python train.py --positions="learned" --tie_embeddings=true --beta2=0.95
Each number is 50 + 15 x the weight over its row's rms, rounded and kept within 0 to 99. Layers, rows and columns count from 0. The size before them is the row's rms in percent of the matrix's.

# layer 4 MLP down, 96x384, rms 0.213, rows 0-33, columns 192-287
097:48 56 48 27 40 20 58 55 59 33 49 36 48 64 62 37 55 54 20 88 47 60 53 65 69 48 70 53 61 64 30 57 57 41 41 58 41 31 49 41 77 45 76 54 47 57 44 36 63 50 37 64 35 50 59 53 46 50 33 15 43 21 67 44 56 39 61 50 45 49 57 31 56 41 61 51 64 63 43 72 61 32 38 50 39 68 73 41 37 32 35 53 46 50 65 49
105:41 66 54 56 58 56 50 27 55 27 73 29 58 38 48 60 36 21 52 70 47 26 26 59 61 50 74 46 65 43 64 47 69 25 61 37 68 50 56 47 44 31 74 60 76 21 32 51 51 88 57 80 54 62 70 37 40 75 55 48 60 42 62 47 20 43 73 43 44 41 33 34 48 65 30 33 52 49 39 76 37 38 55 50 42 23 48 36 52 38 52 44 35 65 34 53
097:67 24 56 62 70 45 49 67 36 46 49 64 41 55 58 62 71 61 22 48 41 67 42 28 39 50 37 41 95 47 37 28 58 65 61 30 51 55 36 53 47 37 16 32 40 46 40 64 44 48 51 60 66 82 16 47 66 15 41 59 50 36 06 38 51 33 43 23 46 45 62 32 35 60 39 63 46 42 63 65 75 54 60 25 65 42 59 39 71 66 70 52 21 62 19 46
099:56 59 57 58 49 34 69 74 56 45 35 16 59 45 35 71 74 63 58 99 54 54 41 08 57 55 39 55 72 58 52 45 73 55 22 38 66 31 63 57 40 37 23 41 60 54 56 41 30 59 32 35 40 61 42 66 77 35 58 27 48 41 50 82 47 76 39 52 51 78 34 59 37 46 34 23 84 55 76 30 64 39 55 53 57 48 35 46 53 35 71 38 33 30 67 76
105:45 52 50 42 37 53 69 60 63 57 38 31 49 53 54 36 48 40 50 45 68 77 47 44 38 76 57 58 61 71 49 36 50 58 33 70 55 27 58 32 49 45 66 42 29 51 67 72 60 01 47 44 19 50 51 72 63 57 48 51 44 42 52 72 91 56 42 61 50 51 55 61 60 74 82 50 36 50 79 55 48 48 39 57 46 59 79 61 79 70 67 56 55 72 82 54
107:35 60 75 55 50 51 41 35 51 50 71 44 38 51 32 47 74 71 59 46 74 63 05 66 83 39 62 31 43 61 62 48 68 52 40 45 57 59 58 55 66 40 35 70 32 40 54 40 55 59 40 64 64 59 62 36 29 34 79 38 46 66 18 60 37 59 62 55 60 46 59 70 60 43 33 68 38 53 71 65 43 52 55 31 51 56 62 35 39 43 53 55 53 51 45 43
104:42 48 48 72 78 57 56 57 54 52 59 41 34 43 60 57 83 26 50 67 74 88 79 55 80 60 63 73 45 71 62 53 47 59 44 69 46 52 46 77 45 47 26 39 39 65 66 23 58 40 65 73 59 39 26 57 51 49 39 54 52 58 50 50 75 96 55 24 44 46 32 21 55 61 63 53 63 45 82 27 70 34 30 66 55 61 54 47 15 71 72 38 73 51 34 53
105:58 94 41 51 67 38 53 48 46 86 53 43 49 28 53 64 28 70 45 46 56 53 73 68 38 48 44 64 42 48 81 42 36 61 55 40 75 46 63 63 51 53 68 51 59 55 60 39 39 65 60 60 46 64 61 65 38 68 58 57 67 62 38 39 19 49 24 75 56 53 68 30 39 54 35 54 49 69 69 59 21 64 43 48 26 42 14 56 44 54 47 53 23 57 53 53
097:52 63 44 59 51 29 30 70 39 33 49 54 50 56 78 55 45 35 53 17 73 63 57 53 60 55 54 30 48 58 76 39 47 68 51 53 59 61 38 80 58 62 47 77 59 73 51 44 42 08 55 59 56 57 62 47 53 28 47 44 61 49 60 56 72 58 52 63 56 62 70 70 41 54 35 51 37 37 53 40 66 45 23 82 54 37 28 61 37 12 42 91 47 55 59 16
102:57 50 65 19 34 41 43 57 62 48 63 44 68 47 38 33 51 30 36 28 36 39 75 56 44 57 30 45 60 55 45 78 42 48 45 47 40 56 25 38 32 36 55 59 72 52 40 56 52 53 20 58 70 36 52 53 49 34 93 46 18 48 53 59 56 57 61 59 59 44 46 54 58 47 42 22 71 63 41 47 54 72 51 54 61 71 70 46 27 39 59 28 38 22 23 45
103:66 39 39 46 45 53 48 83 64 67 87 34 42 49 60 44 78 31 55 90 63 60 45 37 67 48 66 42 47 58 28 59 88 54 56 49 23 48 58 32 41 73 69 19 53 50 49 40 46 58 29 33 60 45 36 52 21 40 48 47 57 44 48 36 42 76 46 57 55 56 76 65 35 36 40 65 35 29 73 34 65 81 32 39 64 48 45 24 64 64 52 65 52 49 24 75
090:64 42 45 59 58 55 60 18 59 52 74 52 53 56 57 52 68 39 66 53 35 36 63 54 42 43 46 55 78 39 27 64 27 45 61 60 53 57 51 10 56 37 45 44 52 57 50 41 69 53 69 66 59 60 38 22 74 51 40 50 26 45 41 57 48 52 45 63 52 49 35 39 49 64 40 39 70 56 24 57 63 27 31 51 27 31 76 55 32 36 66 23 28 27 12 46
099:52 45 71 58 55 41 28 46 57 69 58 63 67 73 73 59 41 54 54 67 41 48 56 28 61 51 41 52 54 57 54 60 54 78 62 45 56 49 76 49 33 52 53 59 34 40 44 52 23 62 48 57 53 37 26 40 60 66 43 52 32 83 32 36 52 49 18 61 24 62 63 57 44 50 37 55 50 45 61 66 59 31 84 45 57 26 43 69 28 22 51 29 27 56 58 28
104:55 71 51 56 58 32 43 44 65 62 56 69 45 49 53 73 09 64 44 62 43 39 54 51 54 48 33 66 46 59 62 48 65 42 55 77 28 49 59 63 40 22 55 56 60 37 59 57 38 39 38 39 44 42 36 73 30 32 19 74 80 41 52 28 48 68 37 18 67 56 28 51 75 29 65 70 57 34 39 64 31 48 30 72 64 30 55 70 64 72 51 44 51 84 63 61
100:45 27 46 34 87 53 37 43 51 41 28 51 52 34 75 28 51 30 47 46 36 45 65 44 74 40 44 36 46 38 51 53 42 71 53 59 48 57 22 29 76 57 31 25 72 27 53 57 56 58 51 76 68 38 24 53 76 53 23 28 35 42 53 43 51 34 58 41 43 31 28 26 49 32 50 59 76 34 78 24 59 47 49 64 62 38 43 58 96 50 49 48 63 33 49 59
098:48 65 20 61 50 49 57 48 45 32 59 61 34 59 27 57 40 73 56 64 24 91 81 39 49 42 30 61 46 35 34 30 49 26 70 76 44 63 43 57 60 60 30 41 55 52 78 61 43 22 46 76 47 55 25 52 27 54 39 47 91 56 52 50 53 36 53 48 24 55 27 70 48 54 72 55 24 59 41 24 56 59 53 59 57 28 40 51 64 58 18 39 73 57 42 53
109:66 56 17 57 32 35 25 47 64 43 34 55 66 48 69 69 57 61 49 34 47 21 60 34 39 75 22 38 25 50 36 82 47 67 36 72 49 36 53 34 63 45 50 53 49 55 71 51 61 19 60 87 46 36 42 13 43 73 45 20 48 50 10 65 60 54 59 53 55 62 49 66 55 51 51 55 57 47 49 46 41 57 57 45 80 46 50 57 36 32 53 63 27 61 35 37
101:37 49 66 57 34 36 59 63 25 55 33 45 33 78 56 39 56 62 65 33 59 43 33 68 24 41 93 34 24 45 66 46 64 44 49 61 35 42 38 34 79 50 40 47 45 33 60 28 69 59 54 57 56 47 30 32 30 62 43 46 43 41 34 42 59 53 57 70 37 70 76 26 49 51 74 53 64 70 60 72 52 50 59 32 27 52 53 53 38 47 40 51 65 57 18 18
086:45 62 50 49 33 55 46 42 57 81 65 44 49 45 76 47 36 39 26 57 68 60 80 29 53 41 61 57 28 60 68 57 38 60 67 50 70 20 44 60 33 63 55 56 47 68 46 57 46 34 12 28 50 60 65 27 44 41 52 53 65 46 49 54 25 57 35 35 20 52 43 49 46 63 42 49 75 37 58 58 48 59 47 37 29 57 52 47 27 42 63 33 61 57 33 72
104:61 42 23 59 22 43 26 49 38 58 48 28 30 60 51 61 57 42 53 30 42 78 86 46 44 60 40 48 49 43 45 53 45 52 42 67 46 47 33 41 83 66 29 41 57 26 61 44 41 62 55 72 45 60 48 58 37 45 59 68 65 32 59 69 47 53 49 36 40 38 41 36 54 40 41 53 43 26 22 67 50 62 42 60 78 58 61 30 48 56 57 50 22 47 87 51
105:37 57 61 66 58 41 45 25 29 55 32 42 71 80 78 87 52 68 22 60 52 11 43 50 24 72 34 28 21 63 40 81 40 63 74 22 52 38 63 36 40 32 59 80 43 29 62 57 77 34 46 63 50 40 59 29 57 58 22 72 39 47 31 48 71 27 62 57 66 60 65 70 48 39 45 63 39 40 55 57 59 61 62 44 63 54 55 51 41 51 33 82 37 63 63 51
093:61 47 43 55 58 60 73 46 27 39 51 50 54 49 51 57 48 57 15 78 66 39 46 56 50 40 57 71 50 50 58 63 52 60 45 35 15 59 70 23 37 45 73 49 25 58 72 18 78 42 53 36 70 46 60 60 31 39 44 73 50 46 44 40 37 74 46 56 68 21 59 37 63 58 65 48 83 86 37 44 61 48 31 26 43 27 48 47 63 61 81 56 77 43 22 33
096:30 38 63 66 54 55 40 27 42 55 62 41 43 44 64 46 63 55 55 84 41 35 70 03 26 57 50 35 59 56 54 49 28 29 57 46 25 35 74 54 47 54 44 64 60 61 50 37 45 62 39 47 21 44 68 35 38 59 58 71 54 37 62 48 52 49 61 66 35 73 61 41 33 36 37 44 79 34 42 52 64 22 43 46 60 70 71 44 53 51 31 25 69 54 50 68
104:39 40 55 34 52 57 51 41 30 48 62 61 78 67 77 38 23 64 11 54 61 53 33 50 35 63 32 44 44 66 39 46 39 58 43 42 58 63 39 50 75 38 29 59 68 16 55 05 73 68 55 35 34 50 44 24 67 48 66 42 47 53 56 35 55 45 37 83 46 50 76 57 53 65 66 43 55 44 76 69 39 28 61 59 34 38 40 40 36 36 62 55 49 63 34 51
099:40 42 60 52 63 56 53 62 50 39 18 66 68 56 74 37 48 63 56 41 65 53 48 50 79 67 45 37 41 49 46 66 70 53 41 53 74 50 57 58 33 46 58 58 50 80 50 50 60 64 44 39 72 39 57 30 64 24 19 53 74 51 33 39 36 49 66 35 24 32 35 49 38 43 51 77 39 36 71 45 38 44 40 50 47 40 32 84 47 58 38 33 70 54 78 28
101:52 15 49 85 52 62 91 64 26 53 49 69 29 51 35 40 25 54 57 49 33 37 54 60 48 43 43 47 63 64 45 32 64 23 51 58 74 69 56 47 73 48 57 56 39 62 68 47 60 26 94 43 32 61 28 41 27 71 36 47 23 50 69 53 38 60 62 68 30 75 60 87 73 75 47 62 43 41 52 57 60 56 54 51 30 71 22 50 38 42 49 42 40 59 44 40
101:66 36 65 63 53 32 49 39 70 59 40 15 40 35 48 49 81 50 66 23 35 58 50 67 65 40 46 60 57 44 53 57 26 40 57 63 44 50 44 37 62 39 44 37 64 51 38 30 38 47 33 26 69 53 51 60 25 34 47 54 57 56 64 53 53 80 44 45 46 81 58 62 51 87 33 13 56 64 54 58 42 68 53 65 66 59 44 46 31 27 26 31 45 28 83 47
096:57 48 48 64 45 60 80 63 53 46 48 42 34 52 39 55 56 31 43 24 71 65 42 66 46 46 92 23 59 78 65 53 67 87 39 34 49 45 48 77 36 62 50 62 48 44 42 42 48 59 66 29 54 61 47 60 50 40 59 52 51 47 69 39 43 45 40 75 44 62 47 39 50 47 39 54 84 56 56 63 64 82 52 58 65 40 44 52 47 56 66 62 79 47 34 74
102:63 46 50 64 70 68 80 62 33 25 56 34 48 33 24 20 38 47 51 24 33 43 65 38 32 57 46 64 54 42 52 37 49 69 40 52 29 41 52 19 03 51 63 43 57 53 40 40 40 22 53 37 38 55 70 70 45 27 48 48 51 49 30 61 39 69 27 58 11 46 57 49 67 78 56 68 54 57 65 66 38 53 62 35 32 59 57 58 40 63 52 32 47 32 43 54
107:55 48 55 83 68 62 47 32 58 53 50 44 63 41 59 38 55 83 59 50 56 48 53 50 13 57 33 57 45 38 72 60 47 39 72 75 66 45 84 50 63 45 45 53 21 13 73 28 58 75 38 51 21 60 40 47 41 62 53 50 47 41 39 53 26 59 41 57 54 44 49 60 55 64 45 48 62 46 67 36 71 33 63 56 47 42 34 90 48 58 46 53 63 42 53 47
095:58 42 47 41 42 54 54 57 43 24 31 51 18 57 61 31 71 41 43 65 49 52 47 63 56 18 43 40 53 42 38 27 42 38 40 45 60 73 53 35 68 61 44 30 49 26 40 54 31 35 38 75 54 38 28 49 74 49 68 55 43 57 43 25 56 34 34 71 75 42 60 55 62 77 49 73 48 46 62 32 50 28 61 57 50 64 77 54 22 36 65 52 62 47 83 60
094:35 46 62 43 50 30 63 36 37 60 49 48 54 72 53 40 18 42 66 48 47 44 35 35 72 59 39 45 45 49 72 49 81 43 39 31 71 63 34 33 54 56 55 66 74 33 58 36 74 56 48 44 48 37 61 50 55 53 43 31 33 22 34 53 47 52 51 34 46 81 52 18 13 57 58 53 61 66 29 54 60 43 51 79 60 65 37 31 77 63 59 47 46 40 23 71
092:56 44 34 72 68 61 24 42 40 61 52 77 37 65 87 58 57 55 19 65 41 25 75 56 61 61 27 53 57 28 65 51 66 59 51 51 46 77 46 47 79 57 36 38 54 61 37 70 58 28 50 32 39 56 31 44 60 43 29 66 53 46 24 66 72 18 74 60 53 79 35 44 45 53 58 63 76 31 40 53 37 41 60 54 49 40 78 48 67 49 75 23 57 49 19 59
108:31 82 56 76 96 40 27 29 50 61 28 63 72 48 54 61 37 35 68 64 38 02 46 35 40 42 23 76 29 25 67 58 41 55 55 47 66 57 56 54 65 52 49 56 70 47 52 60 56 38 56 14 36 54 59 55 62 51 49 46 77 45 55 34 71 27 39 69 62 48 54 85 67 49 42 61 44 55 53 61 41 32 59 68 67 34 32 43 73 31 55 65 76 41 61 19